Weights of a small transformer language model: normalized queries and keys.
Each number is 128 + 32 x the weight over its row's rms, rounded and kept within 0 to 255. Layers, rows and columns count from 0. The size above them is the row's rms in percent of the matrix's.

# layer 10 MLP up, 640x160, rms 0.226, rows 600-639, columns 0-159
size [103 104 101 105  88 104 113 108  96  97 100  98 104  92  95 102  91 101  97  95 101 102  91 102  95  81 106  94  96 131 112  95 104 100 112 105 100 105 105 108]
[[145 128 134 136 135 105 111 126  78  78 173 129 160 121 117 123 167 190  77 155  93 141 105  99 138 109  86 153 138 114  99 125 128 118  88 147 134 145  99  97  95 136 101 106 123 100 121 107 150  80 107 107 176 192  78 129 149 107  67  68 162 124 126 126 154 109 167 126 158 147 141 201 143 106  97 119 150 146 140 118 141 182 106 155 137  85 125 111  50 139 111 142 116 154 149 132 146 101 106 136  67 206 107  85 163  83 122 128 145  97 143 101  66 146  90 100 113 172 113 143 124  62 161  67 189 100 134 138 118 104  77 138 161 171  89 169 170 127  77 118 156 101  70 111 103 158  89 190  96 162 118 122  86  33 135 151 122 105 114 142]
 [131 119 175  92 146 135 147 114 144  82 145 123 105 119 122 136 146 123 123 176 140 168 122 159 176 188 122 132 123  89 148 189 192 169 146 173 125 161 164 168 118 140  93 180 117 194  81 125 154 155 156 102 122 130 102 120 133 177 161 118 165 150 191 165  89 135 146 132 123 135 120 111 172 141 145 132  98  76 116  88 121 163  58  81 152 191 168 116 154 125 180 119 156 124 179 114 171  71 113 111 135 148 166 121 192 117 152 144 114  70 111 147  91 141 160 119 145 187  69 108 126 144 105  86 138 158 149 155 131  75 140 151 128 148  86 129 181 146 109  45 101 118 141 143 126  52 138 162  80  76  85 135 174 146  86 153 149  97 110 140]
 [114 138 148 126 152 154 158 144  55 176  76 132 174 135  84 151  81 130 102  75 137  75 120 156 148 112 145  87 144 132 124 154 141 114 125 128 174 133  90 129  91 123 100 174 126 231 186 142 173 133 132  81 156 176  75 105  94 111 142  62 118 134 102 110 169  69 133  95 101  89  55 144 188 132  86 145 104 163 117 178 147 160 121 136  78 130 179 141 102  77 112 108  90 164 134 153 155 169 193 102 154 115 200 156 163 120 125 108 120 126 165 142 148 116 143 113 145  61 100 157 133 142  96 135 136 162 136 123 118 180 129 168  90 110  95 106 139 119  89 135 140 107 135  85 118 161 100 121  90  82 171 153 153 107 121 183 112 138 175 131]
 [ 57 172 178 116 137 173 139 161 163 111 154 159 110 177 125  71 139 183 121 128 129  83 124  94  95 115 159 137  53 145 145 126  98 125 136 118 100 143 135 103 154 119 170 136  99  84 111 115 110 198 130 149 139 129  97 143  98  82 152 166 124 130 156 117  60  91 138 143 144 117  63 114 183  62 128 201 147  60 102 156 114 131  72  92 135 164 140 144 180 100 172 142 142 135 173 136 144 167 113 104 146  99  88  90 144  97 157  72 101 152  97 133 144  87 129 105 103 124 125 124 162 117 124  85 123 120 166  60  82 167 151 120 129 200  92 151 165 139 107 128 161 135 128 110 144 154 176 173 139 103  96 144 191 165 118 111 117 103  82  70]
 [186 114  45 113 107 129 165  86 122  86 103 142 183 144 123 108 115 131 134  82 156 112 135 107 152  96 107 136 110 142 115 196 128 125 143 121 116  95  76  93 141 167 153 170 141 123 181 124 134 148 110 124 154 114 159  87 160 103 110  75 192 166 147 104  58 137 108 162  93 163 202 180 154 204 137  82 142 173 106 154 105 160  77 108 118  87 103 129 145 151 145 108 124 116 107  61  85 121 152 110  90 141 159 127 131 120  71  71 162 179 153  85 145 118 133 138  74 120  57 134  90 131 135 108 153 160 106 162 110 170 151 178 148 118  72 176 115  99 161 119 128 106 168 126 109 130 155 120 159  97 127  78  81 101 117 129 155 183 143 160]
 [110 165 139  81 153 136 143 107 148  59  80 180 106 168 131 132 132 137 145 141 139 119 130 141 181 113 160 121 111 135  79 125  95 152 135 132 113 108 186 193 139 120  78 180  70 120  61 158  81  93 127 140 102  99 160 115 151 120 121  97  69 162 109 160  60 154 109  84 148 132 128 163 139 186 103 146 131  63 111  77 112 131  86 144 163 150 141 105  96 172 104 159 139  92  78 180 119 156 135 146 159 125  95 114 110 144 112 114  15  92 132 117 100 161  83  79 176 107 198 103 146 143 198 135 117  63 113 123 150 111 118 128 142 155 146 101 143 111 107  92 131 117 131 145 127 133 150 173 175  86 128 145  99 112 135 152  97 133 166  65]
 [123  75  87 112 158 100 137  93 100 114 181 172 176 119 140 132 151 151 155  60 130 149 150 185 142 199 116 141 148 161 138 153 125 145  31  99 123  92 196 169 123  89 137 128  77 153 108 147  98 131 124 138 119 125 134 114 118 167 139  56 150 189 117 167 101 156  62 126  65 127 165 152 180 150  90 153 110 130 129 156  98  74  84 175 140  68 179 116 115 152 173  48 132 145 156  95 134 156 140 113 138 169 125 108  97  88 148  84  84 167 157  85 179 173 148 111 110  97 104 149 140 155 108 129 164 155 111 133  92 121 122 136 163  97 109  92 184  81 148 142 120  91 111 136 155 178 137 101 148 117 102 142 147  97 121 160  95 122 119 123]
 [144 134 108 163 148 128 117 180 144 127 164 120 171 133 159 157  72 153 159  97 140 158  53  84 120 105  78  68 112  63 126 131 100 132 166 176  90  37 151 169 128 132 132 150 165  71 144 148  76  82 110 139 144 185 111 110 115 101 224 134 118 127 134 147 134 127 173 136  99 149 173 106 154 133 130 103 122 120 120 111 103 127  69  79  90 118  81 156 124  95 179  99  90 128 147 121 136 114 109  98 129 156 100 131 146 104 145 125  94 143 133  83 123 157 151 163  65  42 190 189 136 136 135 122 130  60 155 105  82 106 141 149 152 153 191 143 107 125 147  87 149 116 185 119 139 143 109 169 147 119 175 174  88 115 108 145 142 126 133 124]
 [135  97  78 109 150 204 140 104 125 105  71 114 119 188 106  75 126  66 108 160 131 124 122 114 179 116 126 168 159 127 116 147 132 180 119 132 139 111 140 110 114 150 144 141 150 112 108  90 200  99 161 146 171 140 145  77 122  66 119 129 132 139 122 200 119 121 158  92  95 146  71 182  98 128  90 140 102 111  69 183 184  55 193 112 114 119 144  92 113 111 157 124 162 101  85 126 117  87 122 117 101 121  89  33  95 121 121 151  76 115 132 156 147 143 110  86  89 166 131 126 145 140 192 132 127  88 132 153 108 157 107 131 172 173 146 209 111 122 135 127 165  88 146 118 152 148 115 182 124 163 143  82 100 118 161 109 148 153  70 143]
 [ 88 163  88 179 115 106 158 115 151 122 104 103  71 122 137  92  49 151 133 146 130 116 110  89 178 124  82 125  94 120 135 141 158 128 142 109 107 127  98 138  77 132 155 103 146 164  97 145 134 157 150 125 136 117 134  94  73  92 163  98 185 128 138 199  73 147 136  75 135 143 111  97 214 150  95  80 141 133 106 104  60 114 141  62  67  74 141 101  45 134 105 137 112 104  93 140  61  97 125  79 126 148 131 148  78 146 120 119 137  86 146 167 102  93 149 133  83 116 151 193 100 171 145  97 124  51 189  93 150 117 131 148 158 129 167 134 120 152 116 168 127  86 137 109 133 187 127 159  92 121  96 102 120 125 125 123 160 111 119  76]
 [165 147 134 156 168  97 119 120  88 115 149 158 232 131 172 178 158 145 160 120 147 104 115 105  86 134  71 162 124  83 131 129 136 192 138 152 102 144 135 142 184  96  89 144 128 176 121 175 148 135 145 181 153 133 103 139  99 133 121 126 146 130 172  94 119  59  83 122 123 119 142  83 147 193  89 117 149 139 159 188 127  76 144 116 141 113 133 141 118  15 137 141 168 140 129 168 125 157 133 173  86  88 164 120 123  84 178 190 132 136 148 107 120 130 159 152  97 117 141 180 131 117 104 141  74 130 147  82 123 148 144  81 140 129 148 135 139 164 188  76 119 125 137 146 138 179 154 124 106 127 167 160 107  77 116 139  95 110  32  96]
 [100 117 187 108 119 157 144 129 138 179 114 115 118  95 141 113 118 147  83  97  68 127  65 121 110  95 162 164 123 165 113 165 166 158  99 180 176 180 115 119 168  79 103  61 127 130 123 131 159 117 143 115 162 129 147 102 106 175 202  66 134 150 125 140 169 152  85  77 164  93 148 118  84 134 135 157 176 152 138 160 157 122 105 181 162 174 136 133 114 139  67 134 123  92 137 111 143 152 128 147 104 140 172 106 141 113 103 122  78 124  61  92 125 121  61 170 171 102 140 120  83 105 124 115 143 161 182 121 127  68 143  91  81 139 112  67 169 152 118 156 163  99 163 160  36 105 103 128 124  80 102 115 108 141 144  98 155 143 180 168]
 [183 133 178 133 122 153 168 133 104 105 162 159  64 149  73  82 180 123  98 103 121 120 112 129 111 117 149 135 102 129 112 227 123 150 132 136  74 139 168 125 139 159  99 160 159 123  91 172 186 131 155 107 118 157 141 133 151 194 125 153 154 130 151 103 133  88 121 113 166 151 164  95 188  81 158 149 108 137 142 156 114 150 156 134 109  88  73 109 166 115 194 110 118  97  73 165 138 149 164 132 143 145 132 151  54 180 158 149 121 161 133 113 153  83 106 128 152 139 123 200 144 121 155 142 137 152 119 108 117 188 130 137 130  98 103 208 133 107  84 106 107 125 103 115 123 116  45 122 197 184  92 150 155 120 153 169  97 204 131 106]
 [135 113  60 109 148 104 155 151 103 105 128 110  76 105  80  94 139  88 104 161  88 149 163 124 110  61 141 141 144  60  87 196 165 164 150 185 105 107 140 160 116 137 156 111 116 124  46 151 170  79 172 141  93 139  86 171 161  95 164  92 124 147 120 136 119  69 145 121  87 151 132 103  97  88 137  80 142 142 110 129 173 158 147 123 159 138 130 141 149 148 148 100 177  98  85 139 111 137 124  99 127 162 171 148 133 145 184 174 139 125 140 137  82 117 145  91  83 103  97  85 135  94 131 143 146 116 122 145 104  92 124 194 173 127 123 115  94 155  86  71 161 116 130 143 175 182 106  51 130 137 120 120  61 175 158 127 118 218 143 125]
 [103 129 111  73  83 156 120 179 134  99 117  82  99 132 121  94 188 180 125 158 131  57  62 121 157 165 124  89 134  98 103 149  83 136  93  94 128 103  98 133 142 134 140 120  52 105 203 174  95 147 131  83 160 189 143 138  96 163 152  66 132 143 141 113  87 159 123 164 127  47 111 126 146 117 100 143 109 131 103  58 133 130 141 109 142 100 152 136 121 151 124  98  99 125 116 132  93  58 133 126 116 165  96 140  88 136 130  54 151 170 140 135  88 110  93 104 128  59 121  76 138 143  99  93 182 150 148  83 176 102 128 108 169 168  65 159 167 123 108 122  74 129 133 144 105 119 132  91  52 102 111 112 127 150  93 146  98 120 153 115]
 [141 109 148 166 159 154 141 187 141  83 155  95 169 119 113 143 109 230  78 151  80 152 134 123 135 153 140  85 133 117 115 159  73 127 137 161 163 120  87 124 119 164  71 143  76  83 125 161 104 157 134 177 163 103  85 138  88  76 173 168 158 129 176 172 166 151 137 182  88 124 135  95 138 114 172 165  51 147 139  86 115 144 144 124 142  92 155 130 134  96 100 215 126 118 136  93 151 113  83 127 145  82 131  44 148  97 145 142  86 165 134 162  97 117 100 112  88 115 171 138 145 119 155  63 173 110 132  95 165 103 123 123 115 132  86 112 118 182 161 169  97 102 132 158 127  88 128 144 135 153 128 180 124 157 148 175  95  86 120 111]
 [ 70 163 127 147 101 134  82 105 139  75 159 117 114 162 107 169 142 172 130  60 152 132 107 159  86 150 169 148 112 175 114 161 118 162 143 142 116 126 163 179 139 132  93 132 169 196  76 191 111 182 122  69 145 119 158 121  77 142 115 136  99 164 100  97 100 109  95 103 132 173 147  86  67 197 131 121 147 201 132 147  93 115  86 136 132  58 158 117 155 113  83 107 121 109 107 138  92 146 155  91 131 154 135 117 116  63  85 158 136 184 104 130 161 133 105 174 117 137 114 131 119 135 148 167 113  81 134 125 153 104 156 189 128 137  77 176 182  57 101  98 187  86 147 114 141 146 113 133 119 103 128 140 143 138 155 182  81 169 160 130]
 [149 148 124 144 145  99  79 121 113 111 155 141 133 114 140 119 111 130 115  25 135 120 155 133 150 101 132 234 156 148  62 144 123 127 134  92  82  98 137 165  55 172 127  96 106 132  92 135 127  87 131  86 132 175 156 124 130 174 100 125 134 118  86 129 146  95 169 160 172 144  94 145  65 107 133  82 170  70 112 106 112 162 113  88 166  88 185  89 106 107 116 149 131 148 145 133 104 116 166  97 185 118 106 175 222 127  83 184 149  90 137 190 129 116 147 131 140 152  91 125 157 123 139 105 104 137  92 109 131 133 125 108 138  74 150 144 161 163 124 152 145 115 212 165 133 105 143 119 152 111 181 183 109 144 158 152 137 187 157 150]
 [140 168 108 117 161  80 106  77 110 132 117 148 136 131  96  89 143 142 154  85 186 141 126  88  59 128 153  86 113  99 124 107 127 176 158  83 154 144 134 117 141 107 139  83 140 135  85 157 127 129 135 104 159 144 122 149 171 172  77 125 161  63  67 161 147 125 124 146 103 127 139 137  98 117 164  83 116 128 153 210  50 197 101 102 173 139 179  93 156 147 139  71 136 139 141  90 134 141 130  93  95 167 137 111 152 160  43  59 181 120 181 138 183 155 151  93  95  77 114 111 109 146  92 178 121 157  91 136 113 184 147 128 116 149 168 161 132 184 122 112 138 105  86 114 115 158 159 117 171 127 103  62 146 108 136 144 143 133 177 122]
 [124 160 111 158 137 135 126 110 119 119 127 127 135 137  77 148 170 131 136  81 182 121 125 146 133 155  65  89 127  99 148 189 107 169 110 177  97  51 104 175 104 134 165 174 123 124  67 152 123 133 134 223 170  76 130 191 174  99  76 102 118  89 145 145  76 131 135  86 199 154  98 133 143 166 116 129 103 145 136 159 134 138 122 107 146 120  92 150 135  95 128 123  83 209 191 117 112 158 138 114 198  99  92  98 128 177 169 122 128 120 123  67 216 133 157 161 119 134 107 123 102 127  90 166 102 134  97 127 115 149 189 114 167 109 100 151 131 109 169  52 103 122 112 108 102 150 135 158 133 137 102 132 128 109 113 178 162 106 165 132]
 [142 119 158 142 124  89 136 132  59 146 143 115 100 165 170 152 101 135 130 134  53 110 120 180 140 135 129 126  70 121  79 167 120 144 103 113 134 137 158 119 143 168 153 120 124  66 112 126 179 136 128  88 135 115 125 158 134 143 109 136 118 149 147 136 131 163 127 123  98  84 124 113  69 124  78 160 149 156 184  94 110 171 122 140 110 110 130 158 130  68 115 121 149 108 178 181 189 140 103 137 104 149 180  87 161 134  92 103  64 116 120  73 139  45 157 142  97 188 125 134 176 171 183 141 178 199 122 102  52  65  71 162  83 134  66 134  88 181 150 140 171 146 162 108 134 120  98  98 166 145 102 119 151 138 172 160 131 123  88 112]
 [ 65 147 127 140 115 114 154 136 130 197 135 110 105 158 194 137 170 132 137 128 137 147 103  92 186 144 114  96  90 107 126 132 134 127  77  95 125  96 119 117 118 148 143 132 137 120 144 201 126 117 196 146  91 138 152 186 133 132 127 217 128 138 142 166  98 139 122 181 126 122 100 142 127 101 103 147  97 207  96 204 134 141 151 105 124 119 131  96  96 175 155  95 151  90 134 112 105 177 144 134 119  56 163 180 145 117 163  93 115 136  80 119 101 144 114  77  70 113 107 129 137  67 118 128 151 172 158 132 120  90 127  89 112  86 116 111 159 188  81 161 165 122 120 220  91  97 109  90 153 153 111  68  79 148 138 136  93 182 123 164]
 [126  81 129 154 163 131 176 139 100 169 187 102 213  85 187 169 141 175 104 182 125  53  91 157  74 180 118 136 139 102 104 172 178 171 114 149 101 121 138 130 132 121 148 129 138 108 160 155 132 102 163 135 104 165  99 100 164  91 136 157 134  72 154 124 148 114  68 166  97 141 126 107  69 107 168 127 155 163 139 187 202 153 160 117  96 143  96 129 159  78 116 112 164 124 139 178 168 110 139  64 126 122 152  46 118 170 110 109 131  82 139 144 163  75  77 125 146 135  90 128 119 162  87 186 147 119 146 137 147 141 117 118 121  86 145 100 129 118 163 141 114 135 169 110 190 107 158 127 108 131 168 119 105 121 142 148 174 100  70 137]
 [143  68 134  83 132 138 173  94  87 116  82 180  99  82 196 186 147 124 162 110 131 114  81 173 123 229 127  84 121  82 161 151 165 178 112 121 145 137 172 188  94  94 145 128 111 145 144 126 115 116 108 107  96 195  85 131 149 107 151 179 160 130 118 126  99 154  97 119 127  99 166 136 106 120 121 148 121 131  88  92 119 141  77 125  71 120 124 126  98 131 141 129 142 101 123  84 131 117 130 155 107  68 140 108 132 125 169  75 120 103 170 189 128  69 167 101 191  94  86 119 117  85 115 105 115 138 161  83 111 117 169  49 120  88 116 155 176  96 123 175 126  92  75 115 136 144 168 134  93 133 146 168 184 126 151 182 125 109 111 106]
 [115 151 171 114 133 187 127 123 181 104 153  96  63 131 167 205  78 167 103 169 120 152 137  85 122 121 179 168  77 137  92 172 148  99 120 125 150  86 109  84 137 184 139  87 127 181 147 140 128 147 149 130 157 175 141 115 123  75 137  58 218 103 137 131 111 115  61 161  78 105 113 132 126 124 129 121 104 124 106 191 108 158 125 128 104 163  84  95 158 108 179 129 140  67  81  71 160  96 194 104 132 127 121 139 142 142 134 120  95 124 154 183  96  78 139 168 155 138  95 101  65  88 152 144 165 124  97 132 130 176 130 144 124 104  74  81 102 179 104 101 163 116 115 172 119 126 152 125 109 118 155 147 140 150 160 134 165 151 102 165]
 [168 141 103  93  96 141 127  90 111 101 128 164 106  55  90 168 193 149 152 176 148 130 166 121 128 158  90 119 121 154  62 139 129 116 129 121  85 142 121 140 127 175 145 156 147 165 103 182 126 169 181 161 103 112  95 153  76 115  39 160 105 101 115 114 170 136 108 145 116 116  65 104 132 134 101 155 154 132 171  84 147 180 173 114 135 173 145 101 154 157 141 135 148 159 144 136 141  93 186 120 139 128 102  37  94 127 163 160 101  94 140 203 164 141 166 106  58 135 146 110 144  62  49 111 158  78 128 141 137 128 102  96  72 118 127 112 124  93 102 130 141  63 128 145 124 134 144 186 138 100 156 101  93  97  93 129 151 146 117 101]
 [ 94 170 141 142 139 145 127 169 107 101 111 138  80  72 112 109 161 154 192 111 229 145 207 130 119 166 104 110 125 138 129 134  84 122 151 125 140 120 142 156 138 126  86 131 123 106 159  67 126 107 186 117 100 209 128  78 128 109  72 100  98 146 120 104 189 141 125 132  66 162 114 156 150 129  76 143  73 108 167 169 158 114 130 133 108 114 104 102 109 118 119  73 117  94 116 153 124 131 151 125  73 102 165 171 168 125 105 165 140 184 108 146 148  94 114  79 168 175  65  47  99 152 136  81 120  82 103 110 130 165 137 147 160 172 142 151 151 125  83  65 114 122  98 161 121  96 144 168 183 108  89 131  94 158 114 132 155 155 120 139]
 [ 76 117 109 176 166 126 106 142 162  99  99 123 165 114 114 158 149  99 127 131 103 138 100 160 107 127  70 155 169  84 112 174 127 126 197 123 101 141  55 167 130 132  95  80  86 181 159 198 106 107 119 134 105 123 152  94 123 129 125 163 191 156  94 134 132 102  77  90 148  81 149 124  68 161 101 139 156 124 124 182 147 140 153 120 141 137 121 103  37 168 121 145 132  51 136 124 118 119 135 134 123  90 147 125 129 198  62 171 126  79  96 148 127 167 144  92 201 120 113 121 120 139 119 158  89 141  92 145 155 115 157 114  92  60 109 171 144 119 176 144 127 122  99  85 148 128 125 125  73 119 163 154 142 148 101 127  75 212 149 164]
 [120  96  92 105 122 106  95 146 123  97 151  81 161 126 137 111 145 105 151  76 160  86 102 114  59 150 170 149 120 168 125 132  99 160 102 173  78 151 111 146  95 116 118  93  70 172  89  76 140 113 132 139 130 118  79  96 175 128 140 167 123 149 134  87 102 156 129  84  47 143 150  73 146 157 102 172 139 108  94  63 117 174 166  85  93 127 144 106 131  93 144  59 137 120 124  91 107 179  92 134 138 137 133  68 162 185 125  78 158 147 179 119 156 120 158 121 122 168  72 124  72  56 174 120  97 131  96 102 132 162 182 104 143 148 130 156 109 126 169 185 115 145 139  65  78 138 166 156  94 166 126 140 133 135  69 144 131 120 164 127]
 [107 145 170 113 191  81 116 100 147 175 180 144 158 161 142  75 165 124 190  98 162  73 144  73  83 153  97  91 112 121 153 118  71 141  74 182 167 140 173  95 145  83 133 114  58 148 139  79 121 151 173 132  64 142  98 105 108 169 179 118 164  85 113 141 113  99 112 138 105  97  84 116 135 127 112 121 120  90 182 140 166  42 125  87  83 145 109 132 165 126 101 130 141  83 131  80  73  99 151 138  78  89 143 141 142 124  94 129 189 109 193 103  69 140 136 143 111 134 174 129 129 137 103 121 154 127 130  79 158 160 114 129 148 146 122 179 116  81 110 117 189  81 103 137 160 119 117  83 128 127 112 119 128 127 100 151 142 163 111 176]
 [131  98 124 113 141 142 112 159 113 131 147 132 137 106 130 178  77 116 142  74  51 126 117  63  89 127 123 145 101 135 160 162 104  94 177 136 157  85 116 195 122 126 138 106 166 105 103  73  97 142 124  66 118 168 180 130 120 140 171 118 120 155 128 122 129  86 143 134 172 154 140 110 122 170  79 160 135 104 127 148 118  67  99  35 131  99 123 138 131 140 160 123 152 164 193 155 160 128  85 119 130 164 111 161  99 177 102 157 166 119 172  90 171 144 135 174 141  48 135 121 100 216 147  89 120 115 160 146 113  95 172  88 104 101 114 127 153  58  96 134 171 133  92 106 141 152  81 150 128 155 161 181 201 103 150 120 115 114 144  79]
 [115  77 108 141 153  99 173 140  92  50 124 128 128 103 110 146 195 119 125 181 162 145 148 168  94 113 113 106 100 132 107 122 138 120 131 154  97 113 117 128  95 149 242 118 121 179 110 153 104 101 146 104 128 135 144 150 164 106 158 144 151 122  92  66  74  72 154 123 136 171 159 155 114 154 124 190 124 108 154  95  96  88  85 146 107 108 132 126 135 148 121 169  95 128  74 143  88 170  97 132 142 111 156 170 119 201 129 119 205 112  96 129 111 106 111 109 145 176  82 100 150 146 121 141 164 111 119  94 164  97 155 123  97 162 118  95 111 136 118 187 115 128 124 100 120 119 174 195 128  34  89  86 143 108 180 122 189 179 151  91]
 [106  95 160 164 142 106 156 171 132 132 111  63 129 153  91 104 154 137 139 100  69 148 119 112  98 122 126 142  72 151 138 166  43 175 142 157 150  61 187 125 138 127  92 139 115  51 179 128 107 143 119 124 150 134 143  71  97 155 116 148 104 137  97 150 102 169 119 120 151  30 117 178 110 213 115  97 106 161 118 118 135 150  60 159 106 116  89 147 133 128 153  89 158 137 103 145 126  95 110 127 121  91 155 112 111 178 169 126  91  83 135 147  95  99 139 129 112 122 105 179  84 138 131 142  46 166 115 117 101 160  94 128 109 181 139 110  85 122 168  61 107 101  92 146 114 143 127 182 108 114 155 147  92 132 122 124  50 135  84 157]
 [118 151 177 110 145 128 107 151 129 124 145 158 114 139 110 161 144 124  94 163 112 139 127  92 139 127 128 168  54 119  70 212 147 100 129  85 169 167 115 163  95 126 134 110 166 156 161 206 119 144 147 112 175 112 120 243 136  66 128  68  91  87 118  56  89 120 165 123 178 165 159 161 124 180 138 122 134 122 108 154 138 116  87 119 118 113 166  75  73 158 170 108  78 113  98  98 123 100 106 113 125  85 223 132 102 153 145 120 156 129 109 120 140 130 141  93  95 131 123  97 145 128 122 117  98 163 140 104 191 154 133 174 126 127 169 100 158 101 103 109 159 129 158 132  93 118 147 122 128 160  53 160 135  98 181 159 109 129 139 179]
 [164 155 121  92  53 179 132 150 124 149 131 192  98 173 169 123  63 177 158  71 150  96 142  91 124  80  92  94 143 177 112 142 126  84  95 138  92 163 180 108  99 155  95 170 128 164 145 142 112 100 158 165 177 147 175 122  91 133 107  98 132 154 125 102  60 153 129 170 119 113 154 116 126 111  99 123  88  47 176 117 159 125  69 176 102 128 102  90 200 111 117 161 164 152  91  82  92  89 108 114 135 116 140 119 118 122 121 133 113 120 134 128 110 153 149  94 178 107 165 165  82 144 140 173 157 120 145 159 187 129 138  92  80 118 132 152 117 131 169  98 157 153 127 172  70 161 131 115 112  73 116 127 167 146 100 186 110 105 188 106]
 [169 114 138  86 119 177 171 181 195 177 131 101  96 132 104 132 100 140 105 130  88  74 102 193 134 160 111  99 145 127 138 142 123  48 101  69 122 114 145 122  77  94 139 168 104 203 113 147  91 156 127 118  81 135 116 155 131 118  81 125 152  94 111 162  63 109 129 124 106 223 176  75  80  84 133 169 135 142  69 173 203 127 120 151  67 167 133 111 155 119 177 155 139  94 134 159  95 146  80  69 111 138  93 111 143 107 132  92 152 128 124 132 146 161  97 119  68 132 126 109 169 145 101 137 110 124 168 110 118 105 141 181 160 120 133  66 104 157 141  91 147 108 132 148 117 153 153  96 143 114 153 105 124 131 123 160 145 130 103  55]
 [136 121  98 161 180 106 155 147 128  95 118 133 145  91 161 123  99 147 111 130 148 132 130 148 180 176 141 147  95 182  71 112 146 123 120 125  90  88 126 156 117 176 157 169 218 141 102 144 109 125  94  77 185  65 106 124 135 159 153 100 131 187 160 115 114 167 152 128  87 134 135  72  53 137  91 115 132 113 105 145 194 174 146 147 200 113  87  94 140 220 136  96  89 134 119 187 106 116 102 148 132 129  78 133 127 143 107 115 143  51 112 168 201 125 137  97 128 118 161 134 108 108 139  99 126  82 147 159 162 157  71  91 136 200 127 154 119 136  99 139 182 157 117 136 125 122 114 175 142 143 119 110  93 102 111 190 122 163  97 114]
 [117 187 115 164 129 163 105  72 147 111  88 181 129 137 121 135 108 128 156 129 161  68  91 176 169 148 104 134 117 133 148  57 106  68 121 122 116 120 219 178 157 196 123 110 156 174 105 146 121 151 157 151 147 132 147 166 142 151 158 159 122  84 179 113 115 176  63 182 142 140  95 158 110 133 106 148 123 166  93 128 148 110 140 165 170 139 119 106  95 161 144 164 161 144  92 139 117 108 101 140 145 130  98 119 142 131 187 135 174 166 107 107 169 128  75  95 145 134 188 141 102 113 127 155 124 121 174  67 159 172 106  98 175  85 184 105 111 135 151 154 111  94 109 113 174  46 176 121 130 123 111 125  78 136  82 159 116 172 197 131]
 [140 100 142 151 113 151 129 156 108  91 100 156 159 133 160 130 116 165 134 140 114 114 144 148 112 144  87 130 134 160 153 133 153 178  85 138 100 149 206 165 106  91  91 155  84  77 132 147 152  83 144  83  53 110 154 154 160 107 107 131 132 141 140 146 115 133 117 127 105  93  99 126 107 111 118 132 187 113  96 127 153 164  97 182 147 100 170 172 113 117 124 127  81 113 126 117 143 108 110  64 145 130 136 168 154 155 205  52  65 147  80 116  99 115 124 144 146 135  84  83 133 100 164 111 136 153 147 118 165 225  70 139  67  54 158 110 151 130 105  95 171  56 161 125  99 124 109  90  96 136  80 159 145  95 159 192 164 176 164 116]
 [148 110 140  87  71 147 157  94 106  88 171 133 140 159 123  95 181 134 208 102 152 143 119 125 124 172 124 109 108 152  93 181 157 143 121 102  95 123  94 187 148 106 128 178 170 128 101  90 159 127 169  82 140 122  81  56 173 125  92 155 155 168 114 148 121 125 156 111 122 138 187 146 159 161  84  74 111  79 185  59 189 124 149  90  73 130 154 110  99 148 169 153  88 110 109 132  81 101 167 183 158 132 112 114 168 114  97 143  77  87 134 137 160 161 115  58 149 140  95 142 141 128  91 125 115 100 151  91 160 127  59 127 108 132 134 170 112 146 119  80 147 141 165 148 134 161 148 119  64 107  75 109  96 154 152 180 133 108 163 122]]